Weights of a small transformer language model.
Size: 13 layers, width 640, 64.8M parameters.
Architecture: LayerNorm before each block, rotary positions, no biases in attention or MLP, tied embeddings, attention and MLP in parallel.
Training: a variant of SOAP for these matrices, 722M tokens, 5508 steps.
Each number is 500 + 40 x the weight over its row's rms, rounded and kept within 0 to 999. Layers, rows and columns count from 0. Numbers have three digits each. The size before them is the row's rms in percent of the matrix's.

# down: layer 10 MLP down (transposed), 2560x640, rms 0.106, rows 1561-1571, columns 0-127
# up: layer 10 MLP up, 2560x640, rms 0.0997, rows 1562-1571, columns 0-127
down1561 104:572542512477517481506462455495504558430493465575445499507472518507573484469470452547531531531490523451469491550563525498538493497475545515486557436471583519492442559469545517495475512487479508485515453597515424519451475483572509523501452503456525446519496493483427511471422463474411526507554495536551470565502443488542503519476519530507491449505530496550468476487497444500550467510459
up1562 097:508451509448505533520505582517480506492548517561481507549495485499499467514500533516522457549458545507512468507547524498522552424517492515461531528396463524505471506494488478464457564465471525528442500527431408483531475567455549471500453432540484483454434562513492443495535532516550508507439485426478511460430427550520515529518505534483540476469498530424558497461532537494537481507466
down1562 097:480451506439502509437517441515552522592530511575552490503483510486510507562472500567472592485499458517447458508484519532519474456499459437446492475472609492414497527497460481511502519541542457492417514518422439441478479500546463552460484523546485537489487454504455477476524572476447598460561529561526513525502562489459539482447496483546448498464495514499464469444455514493519520533550
up1563 095:456437476531461470513471460468500472519561541461480434488479480518462530559531493498493480529556424414507451624516472497482546517603493515536484564494500524499458545447431519529481425541561473483443431538502503495445439424499497496509498497516558489486554482476502543516495490481493561521546489504534447555487565551473526510516473513510425563460545506458516594468475442556452517458465
down1563 093:474531496503507583482512445525449463572489518519486520509438529537524431450525474509479512547505484420559506487537518487588504455514481374484531474510492448491510524523496511496510430519485520521463463457445545587507445547476538504513533514456497482513492551477504534434543527506507487453477476487496546459536551520458475446419500490482473508522470400571498433533517479541480445469531
up1564 103:441514483465530560484506534599446521443443444555528562557511494513445480392433511526523510477485540509433532500463465551485455521401436545483493532583495502575516486489434492484505485454491581472451498515544562489501548483549464502560575547499476534504476457458432530484516467526504554464539461559439529580542460513514521472523577536471495515463545532471422480501504453443485507560509
down1564 101:565498516514426494468520442511473458424432533483479463449460537511478501505445467465535504518564480522518523563449539513516442485459552528433468489525467529473499490495480522535538479467586534506430498427441569553493546502482499476513470453510508515520489526506512541505562517522425487456533500476452491470468606558471538505429506493469472489499452497563565497510458508482522493604522
up1565 103:468522481530489486476461525541440540493630521534623554519538479569523513547471577509487486537493475530472495485447502561538495440497524489492538473500568539608485529459478532482567518498434425521555452583526488577436479500513518465481530498573537522445520463512544464440511491528519522556554518483488504563436501489477517546495579485550493517464458475465473530513526578469493477468524
down1565 102:499516560495526471506481514566512505592461516570532468461522597513526511478475476580486528509486464494545517501440532421531477413475477525555507407582546527498475542550525564448522494591537479536455510507573528453436514519461496469474498504540514529547485492549544567514442475507580499439510470511570510490557460488465549538472458477516488539467447519440521492515533474461484478551456
up1566 094:447479501489521490495532439463532532457595502490633498513468422499457447472439521449500485473502559449504482405528528587516473473506567549573505490452462479462424364482489520503488560601520490526551555584465499484540516531520510446528447463480524450546453510485508440495506524519426525477536497440489514561496500503426504501473477434514413502521448508443597476524492481449544551516478
down1566 091:560521479456473568478540496482548547507382429521430504492480482581463503507586509501501550523521537568573419514543462479509442489498483535498526546465544521443491507538531481485473493437468441493488522486522523475515467522488535404466470542539473523543533490508541488451568503532517521543529493468537516528516433466491546518549492513512500518466517478461509512503468476550487475535499
up1567 103:517521478541493533405548532548492563473541488480519442590480541509510472470527519518468518470469502578502529535502545489537525480538448500488534464442471458474521540520480408453505595485476513457558524510479489569552430536526497470431469526529499580408480483499558479457512515508478472536465519462574415513488552507520466520526475512459506491473421495486563545498517462483532510514485
down1567 103:450548445501477486521570499506510494478476536548514392508580490548513511552469532498492511490509525546559451562555568482461548507523421456535573450505524492487419499509468492443537508437585527486418451499581451441493425518521560464454506430483548469463520496487508465463504484574525539465511512524570495646599476528564463506469461446479551524470448478545492509510443525449556496537441
up1568 103:500526472493486526448532555492396540526479507558472493544471442532491448449504535514521552506474528589538528594596442548503528505450522499478501541477506532527593458531471464511493427483472496488396518502516477472454542539458477524524496487549506498401486459498540478537493492459460464537523525470562453486499441459521425561509504442495425488505496444490483472535498488498498567493494
down1568 102:538520471523576495482535458545455452465540494530562489505580539506489489537476564478440512543492483534522446517546446538491433456488484492590469434525479481379514474499388467524470530508525521466482452487573478467539505517440505463510473558572522518597476557531480500565483515542542465507456520554477528495460464520569504536511495522464543499480535520487582461504524492449473528527432
up1569 100:553535628443533433466525500559524540473507523448490482492538520537542485487437423517491544507513500479542514571550526493573494477481477521500497559508431471490478534570477507570405562503498442535431442477463562497517472501512588499484503532555485497552522495526455490557442504555542483481526465431498484529568560545459510567421453475474475432553507551509571542382556559532512480507439
down1569 105:500468514531538525518534620510487570494524501406538468520504449536527453459489473502507498498556458552529416522517561484524501420481550541549533457465493496543590561438498441525603553499534448402504503475480496494483594546441482461536457497524590479504433486501452600490468509499487472474430523484510486441537489542523437513472423514503530551448566527523499473520508542475557490514519
up1570 100:481531522479507475528527553459535535549451525539452505502502538475482495467431505471471573528477490524518474555444554532623521545496467504488521460457507418558452498581508519415473562506523463453441516476459504511555611464513583458565471418473492502518486504517471534490482481503508470496522437592516489539537457509571436495489450484435454562500430490431503501539527495485495533556476
down1570 100:483535451536494489520526450544484524461450519486480483489447489506533504498511483487557471531428492486467469496493444469528523483482486489467482451493479488541583514362476487491452435510449489499620450459519623506470473470532545556377466535445475449518479520533461477474523468500441464417476529478490552577411428565494453392535493566495472509570502500517472518565536461467534500521472
up1571 097:565521501459495477536487526513587481471542518596448482491559466546424468484520513578507527562433479462464484491578513613553439567482499503529504597478498536490512464478436456544515484576491480529450485487535512497447473445413525513552542441476465517518399482464428460470497469523520526583545485445533418472446494496520519524472482466428456479461504466491465525512545460440486499476426
down1571 098:494445549510445572519486458501499461553491445537533497522515455500454525512527456449469522589473488507518507516507487413542528500454522531523511527576471490509564538585409532474510545467461504494477521511529471559581519541502508475449509548493472431508467502565379446502471489433507488437516412466477504424478468425490584553519601455460482499543538450476531472456479497509569446453516